From a checkpoint of a small transformer trained on Wikipedia.
Architecture: RMSNorm before and after each block, rotary positions, no biases in attention or MLP, tied embeddings, capped logits.
Each number is 200 + 40 x the weight over its row's rms, rounded and kept within 0 to 999. Layers, rows and columns count from 0. The size before them is the row's rms in percent of the matrix's.

# up: layer 3 MLP up, 768x192, rms 0.151, rows 495-505, columns 0-95
# down: layer 3 MLP down (transposed), 768x192, rms 0.139, rows 495-505, columns 0-95
# gate: layer 3 MLP gate, 768x192, rms 0.151, rows 496-506, columns 0-95
up495,099,245,251,205,261,169,172,236,217,199,90,230,147,212,183,193,193,212,199,172,231,173,106,244,160,212,205,163,188,190,156,236,213,204,171,214,118,222,99,196,184,230,208,147,167,189,195,228,188,230,178,282,157,219,229,164,176,208,248,250,192,172,181,193,177,217,165,174,186,184,167,212,162,168,225,194,219,217,162,174,233,307,133,186,194,206,226,246,204,194,229,202,221,212,234,117,164
down495,107,198,263,201,191,211,260,236,307,198,156,172,189,163,215,185,216,155,189,248,157,171,192,190,242,230,216,130,209,193,182,251,238,197,199,198,189,198,176,196,226,179,188,241,157,240,187,139,214,179,177,192,172,158,130,203,158,223,156,215,205,225,220,167,198,276,174,245,120,197,197,177,197,139,200,247,195,222,243,166,182,128,320,197,162,187,263,215,101,171,253,188,207,167,128,223,213
gate496,086,156,168,172,209,304,224,257,259,249,151,233,223,184,130,162,184,183,164,169,199,207,174,216,245,190,215,233,259,171,134,199,172,271,255,133,232,139,197,137,188,157,272,165,241,87,173,192,152,190,204,160,162,271,262,265,191,243,277,179,270,171,159,197,225,250,199,218,140,262,236,209,226,174,224,196,167,214,203,160,210,218,236,218,223,164,232,179,232,248,260,161,196,172,181,189,285
up496,096,269,231,158,204,95,234,253,208,187,281,233,234,238,201,235,249,194,259,217,142,185,232,209,112,148,154,241,206,210,235,232,168,192,161,195,180,185,199,275,215,237,137,189,129,271,210,161,275,197,204,166,201,211,170,189,177,200,235,204,208,212,247,215,247,207,230,170,304,88,205,256,188,246,173,226,214,124,141,275,195,215,152,219,134,211,189,181,212,173,184,229,183,236,182,244,180
down496,110,194,214,326,211,226,222,229,222,174,298,195,174,157,197,196,232,171,205,178,157,227,179,237,209,175,176,219,228,200,185,187,197,177,195,275,252,194,197,241,223,148,254,215,158,154,208,272,214,226,184,113,229,177,193,194,191,238,207,243,181,235,155,240,137,167,196,297,207,211,202,210,156,233,248,241,152,215,227,245,228,204,168,209,128,185,215,202,162,280,213,255,204,233,188,235,276
gate497,103,60,217,206,207,230,193,163,214,147,220,167,221,212,238,234,152,225,216,263,191,203,256,229,205,208,214,226,222,323,279,239,200,193,194,225,167,275,197,148,244,140,229,225,222,176,201,169,248,302,192,264,187,219,233,130,153,176,210,184,132,141,210,183,191,239,175,213,166,187,270,194,172,190,155,164,180,278,181,182,229,198,163,187,209,249,265,260,148,155,189,262,186,212,192,135,186
up497,105,210,240,173,154,169,167,233,202,183,157,237,238,164,227,253,161,179,219,234,187,167,226,176,195,195,232,190,157,240,189,237,200,150,173,207,186,280,222,174,203,174,197,167,179,185,324,196,280,226,171,264,225,186,155,200,134,183,167,140,182,231,281,232,159,180,196,160,181,162,241,138,193,223,191,179,134,178,258,169,226,201,198,202,197,185,135,206,229,203,193,260,281,256,138,218,130
down497,108,211,242,191,257,283,223,170,228,232,175,157,177,267,215,199,221,170,239,221,217,138,227,225,186,231,205,260,235,204,159,164,177,167,310,279,190,135,293,211,250,210,188,256,164,243,170,285,245,200,166,171,234,190,241,229,167,190,191,176,147,208,179,152,173,225,189,254,176,233,222,267,212,174,121,224,149,204,212,204,286,149,214,173,193,212,243,220,160,140,178,211,162,202,215,198,195
gate498,100,233,233,158,220,233,237,273,179,250,178,212,205,179,214,196,183,201,172,207,163,221,260,185,191,211,213,185,245,264,161,232,279,106,205,267,221,180,112,135,167,192,199,136,214,198,231,193,206,189,232,260,175,161,235,180,178,210,203,91,178,263,238,145,180,216,223,169,201,220,221,163,198,226,147,193,192,196,220,282,315,255,219,180,203,189,185,218,283,136,246,236,252,223,155,200,162
up498,084,227,171,181,231,197,252,192,219,184,162,202,167,206,166,225,194,229,172,132,233,222,216,203,136,215,160,227,196,246,193,211,191,209,233,194,149,218,119,191,213,144,212,187,164,215,229,184,187,190,259,273,182,226,272,137,177,241,176,124,247,228,135,179,253,142,272,219,281,170,261,258,180,245,209,162,174,155,250,219,209,188,224,219,205,132,183,170,236,162,199,280,211,241,181,255,214
down498,090,181,226,229,194,172,191,192,209,145,236,178,174,202,196,213,225,194,221,181,174,213,151,170,222,196,225,184,185,170,219,187,123,297,197,247,202,171,258,225,184,234,196,264,184,210,119,176,162,214,184,122,222,115,153,303,257,242,159,279,181,206,240,210,203,217,151,208,160,148,162,264,164,184,226,181,229,192,177,130,170,189,258,234,157,259,255,202,270,246,129,195,191,210,275,144,235
gate499,099,176,273,181,188,199,148,240,171,229,223,238,246,174,217,219,178,153,203,223,193,153,266,222,186,132,205,191,245,224,221,219,212,264,104,172,234,254,242,194,227,239,148,219,147,264,209,198,245,164,270,120,178,217,234,228,208,188,263,210,225,237,210,200,148,227,202,237,170,194,144,141,201,174,177,191,190,240,225,173,247,210,219,157,248,151,262,224,195,145,174,152,247,206,248,130,138
up499,100,162,187,156,315,149,237,159,236,225,96,165,145,216,245,191,138,208,253,258,169,255,259,160,257,195,228,185,167,229,196,134,263,239,191,202,200,145,156,216,207,199,221,211,199,200,181,179,207,213,156,221,215,182,218,177,203,243,174,214,192,230,205,158,190,185,224,96,117,213,209,213,213,226,148,223,267,184,244,213,167,196,130,90,208,201,283,161,192,202,171,169,209,278,149,208,193
down499,099,227,189,240,183,213,173,215,157,230,296,274,230,178,240,177,205,240,150,193,264,133,149,277,171,158,234,275,242,171,193,138,211,218,203,170,197,253,264,221,132,176,141,173,200,203,211,116,220,127,201,179,228,221,226,239,194,185,225,158,175,185,208,188,170,180,246,220,186,201,210,181,182,242,174,206,119,150,185,264,229,194,189,191,194,213,232,171,239,181,186,281,207,173,211,160,204
gate500,102,194,260,146,162,148,215,198,218,168,243,243,244,200,150,210,161,195,216,151,162,192,207,285,244,154,174,298,153,178,253,203,199,220,208,142,178,207,195,232,240,209,196,150,229,189,130,130,260,164,159,120,164,168,203,248,253,244,176,149,214,162,250,238,236,175,216,261,193,183,145,130,226,269,206,263,180,157,240,188,160,220,241,170,188,223,138,159,162,245,177,185,227,132,212,192,254
up500,102,262,208,196,276,200,235,172,158,244,213,199,151,195,192,212,213,152,156,163,180,234,213,185,178,138,193,276,195,164,181,220,191,317,202,185,215,170,247,193,209,194,150,215,165,256,273,137,98,187,219,192,221,254,198,175,162,216,227,226,231,200,259,201,141,180,120,225,129,222,212,198,248,159,216,223,201,254,142,157,230,167,237,286,209,225,137,168,237,249,231,233,201,106,164,178,206
down500,101,157,221,182,196,156,209,218,245,80,189,161,232,287,199,254,236,277,218,229,176,201,208,172,210,205,200,245,107,209,234,240,300,173,233,218,209,165,123,199,235,206,220,187,192,169,223,208,222,186,169,134,191,182,188,214,173,201,178,199,186,198,251,275,198,149,246,252,213,153,210,169,271,268,200,141,180,223,231,218,216,234,241,150,205,184,228,158,171,227,216,191,284,253,198,216,169
gate501,104,217,154,154,187,200,298,140,222,167,191,184,177,221,234,256,207,236,195,224,186,207,137,189,269,202,216,173,159,161,217,157,239,174,227,222,161,319,215,205,108,232,176,236,201,203,210,249,200,207,182,259,150,223,222,209,208,192,224,208,230,249,207,211,123,219,245,226,203,177,165,262,206,169,288,220,172,164,233,167,150,165,212,149,252,167,181,215,144,214,223,229,217,312,181,194,183
up501,106,235,157,211,192,229,194,226,144,275,184,205,223,149,174,128,227,237,236,179,168,152,229,232,111,272,229,225,134,252,152,201,224,168,269,230,220,180,225,193,242,225,148,228,239,171,166,141,155,152,181,217,239,162,196,204,229,127,170,153,188,220,191,171,246,190,156,202,240,200,199,152,218,225,132,208,171,227,221,147,203,194,209,306,233,205,237,174,230,189,201,101,206,158,173,172,235
down501,108,203,245,157,230,209,112,169,189,234,205,157,183,176,172,185,208,133,157,171,256,175,176,238,233,276,221,170,219,132,226,184,174,142,78,215,196,234,242,231,171,131,198,194,199,249,322,185,240,212,201,266,186,209,186,232,226,180,303,250,213,198,214,196,232,244,209,177,203,218,205,201,254,182,249,174,233,190,155,189,227,227,266,155,159,203,152,231,194,235,184,236,183,239,207,221,127
gate502,100,175,235,273,169,191,131,165,192,192,176,183,258,207,158,158,202,235,174,178,211,211,194,215,146,123,228,239,215,224,172,170,296,131,240,187,158,221,229,198,217,135,196,263,210,174,105,264,271,182,217,198,154,141,224,216,189,150,244,141,175,176,197,225,185,248,201,153,213,174,163,173,167,242,148,224,226,256,250,209,141,192,235,219,160,180,237,199,180,140,154,233,198,298,212,167,183
up502,102,201,182,212,131,194,143,171,215,216,276,239,247,217,183,173,187,192,162,155,235,190,216,179,177,177,252,267,153,227,211,245,243,160,159,125,164,180,246,222,125,177,216,204,177,200,209,245,266,193,132,221,234,138,202,131,264,175,262,137,208,197,217,184,207,210,165,140,157,154,195,180,118,202,179,254,249,194,168,199,245,214,237,214,176,182,161,143,205,123,201,137,177,113,246,121,224
down502,109,194,168,239,271,190,195,170,138,148,183,181,289,195,176,199,137,205,285,273,251,148,267,166,222,221,175,151,210,156,227,185,155,291,194,211,234,176,182,243,216,151,139,230,214,173,180,163,127,231,217,186,228,251,228,212,243,213,185,260,216,215,218,162,214,270,165,193,208,203,176,185,161,165,198,220,210,231,158,240,171,266,218,152,144,150,218,209,215,263,242,217,286,253,176,174,208
gate503,098,172,165,175,261,161,250,196,214,217,202,174,207,181,254,198,195,209,221,211,179,241,204,142,237,185,169,174,198,231,262,191,176,235,163,241,257,242,214,156,272,216,256,187,255,250,201,200,205,182,176,209,132,215,195,228,160,201,111,259,239,208,227,238,294,201,155,171,140,213,174,168,181,209,236,208,178,226,159,197,110,230,252,228,174,222,219,257,212,282,167,193,225,163,184,215,179
up503,095,220,212,133,171,203,174,211,214,126,229,176,239,157,208,228,101,220,123,214,143,159,190,242,222,190,221,200,180,126,170,266,150,179,214,151,178,138,279,231,219,209,181,162,255,157,229,230,256,235,208,136,190,116,196,195,218,167,305,183,180,226,184,205,221,192,161,239,236,220,271,213,203,220,294,232,222,176,229,212,185,182,168,182,139,213,191,211,205,232,208,173,212,179,270,219,128
down503,091,182,206,250,209,247,203,220,204,223,152,143,137,258,206,201,240,131,245,196,247,181,261,151,183,174,212,190,211,179,179,197,245,217,152,264,242,235,154,202,252,233,170,223,185,235,187,180,161,194,220,275,257,262,196,226,222,190,178,164,278,208,274,232,184,258,245,116,146,285,140,254,239,233,156,220,167,236,240,143,196,248,188,187,196,186,184,244,206,178,170,186,202,179,183,165,232
gate504,101,148,259,172,135,192,198,162,299,158,253,227,164,215,224,171,155,267,175,170,227,148,186,213,164,212,232,218,184,232,223,242,196,230,242,194,174,193,155,167,131,204,167,118,152,133,220,206,252,211,166,181,220,205,186,192,222,174,113,258,161,189,170,313,201,246,251,177,191,215,208,237,83,205,221,236,148,233,162,190,118,133,300,219,172,199,248,261,221,174,163,173,298,178,181,167,202
up504,107,186,194,236,194,157,198,247,186,161,208,220,176,215,148,232,137,226,233,221,194,218,209,188,231,279,252,233,193,158,217,195,128,193,185,220,229,222,166,208,200,225,229,250,192,185,144,158,161,216,160,195,207,238,276,292,198,185,192,237,189,187,284,232,171,217,215,215,213,167,118,208,241,131,195,270,227,192,242,223,209,203,288,175,219,142,192,277,155,252,326,223,224,184,157,235,224
down504,101,173,211,254,241,202,198,167,246,258,239,237,177,161,236,132,267,186,172,220,152,136,158,183,217,132,254,207,165,182,257,194,210,190,145,129,160,233,207,149,234,212,96,187,163,159,230,143,276,238,205,194,179,182,121,143,173,240,194,226,164,188,178,185,221,195,229,199,167,194,168,205,121,242,238,202,153,201,199,180,73,149,208,194,167,246,170,188,174,116,84,165,158,226,239,217,171
gate505,103,180,157,236,243,228,234,224,234,220,181,195,210,236,156,198,242,254,186,238,216,176,165,210,130,201,145,122,257,151,224,165,195,266,270,150,185,178,191,250,189,244,204,180,188,135,182,229,127,149,147,164,224,182,211,224,203,148,133,159,294,223,209,244,186,195,258,221,122,206,288,130,203,196,209,153,199,236,197,230,199,137,181,259,209,227,154,255,227,187,206,113,178,199,184,206,213
up505,104,210,170,241,201,165,215,249,146,256,164,167,280,252,297,177,137,209,127,227,159,168,118,254,235,226,150,132,250,189,214,149,170,191,209,192,141,231,214,183,196,206,127,163,236,206,219,167,229,230,156,199,193,188,147,206,255,193,128,166,242,222,230,180,196,189,243,183,145,283,224,235,199,214,105,205,179,165,148,204,161,212,166,225,225,263,194,153,267,202,137,180,254,192,180,172,173
down505,095,158,144,168,119,191,176,168,309,208,133,221,180,114,122,251,205,185,217,210,198,208,239,194,237,176,210,261,177,218,119,191,206,227,214,208,180,197,208,191,208,214,249,172,148,170,157,260,227,137,238,176,246,152,159,139,155,227,269,233,114,179,101,217,148,188,203,198,246,196,224,183,197,207,220,146,188,124,247,207,256,255,239,200,174,189,235,200,137,140,297,141,160,196,205,201,249
gate506,100,144,183,228,222,152,183,217,257,173,251,255,309,135,220,180,203,188,183,176,236,131,301,196,250,151,176,144,159,180,145,202,174,225,218,210,175,155,175,200,136,240,206,115,267,198,213,259,171,183,207,240,203,230,222,241,232,254,218,193,164,208,192,227,204,157,231,224,187,171,203,200,206,203,164,139,246,287,181,194,214,197,215,218,248,147,227,190,255,212,216,165,209,214,139,156,235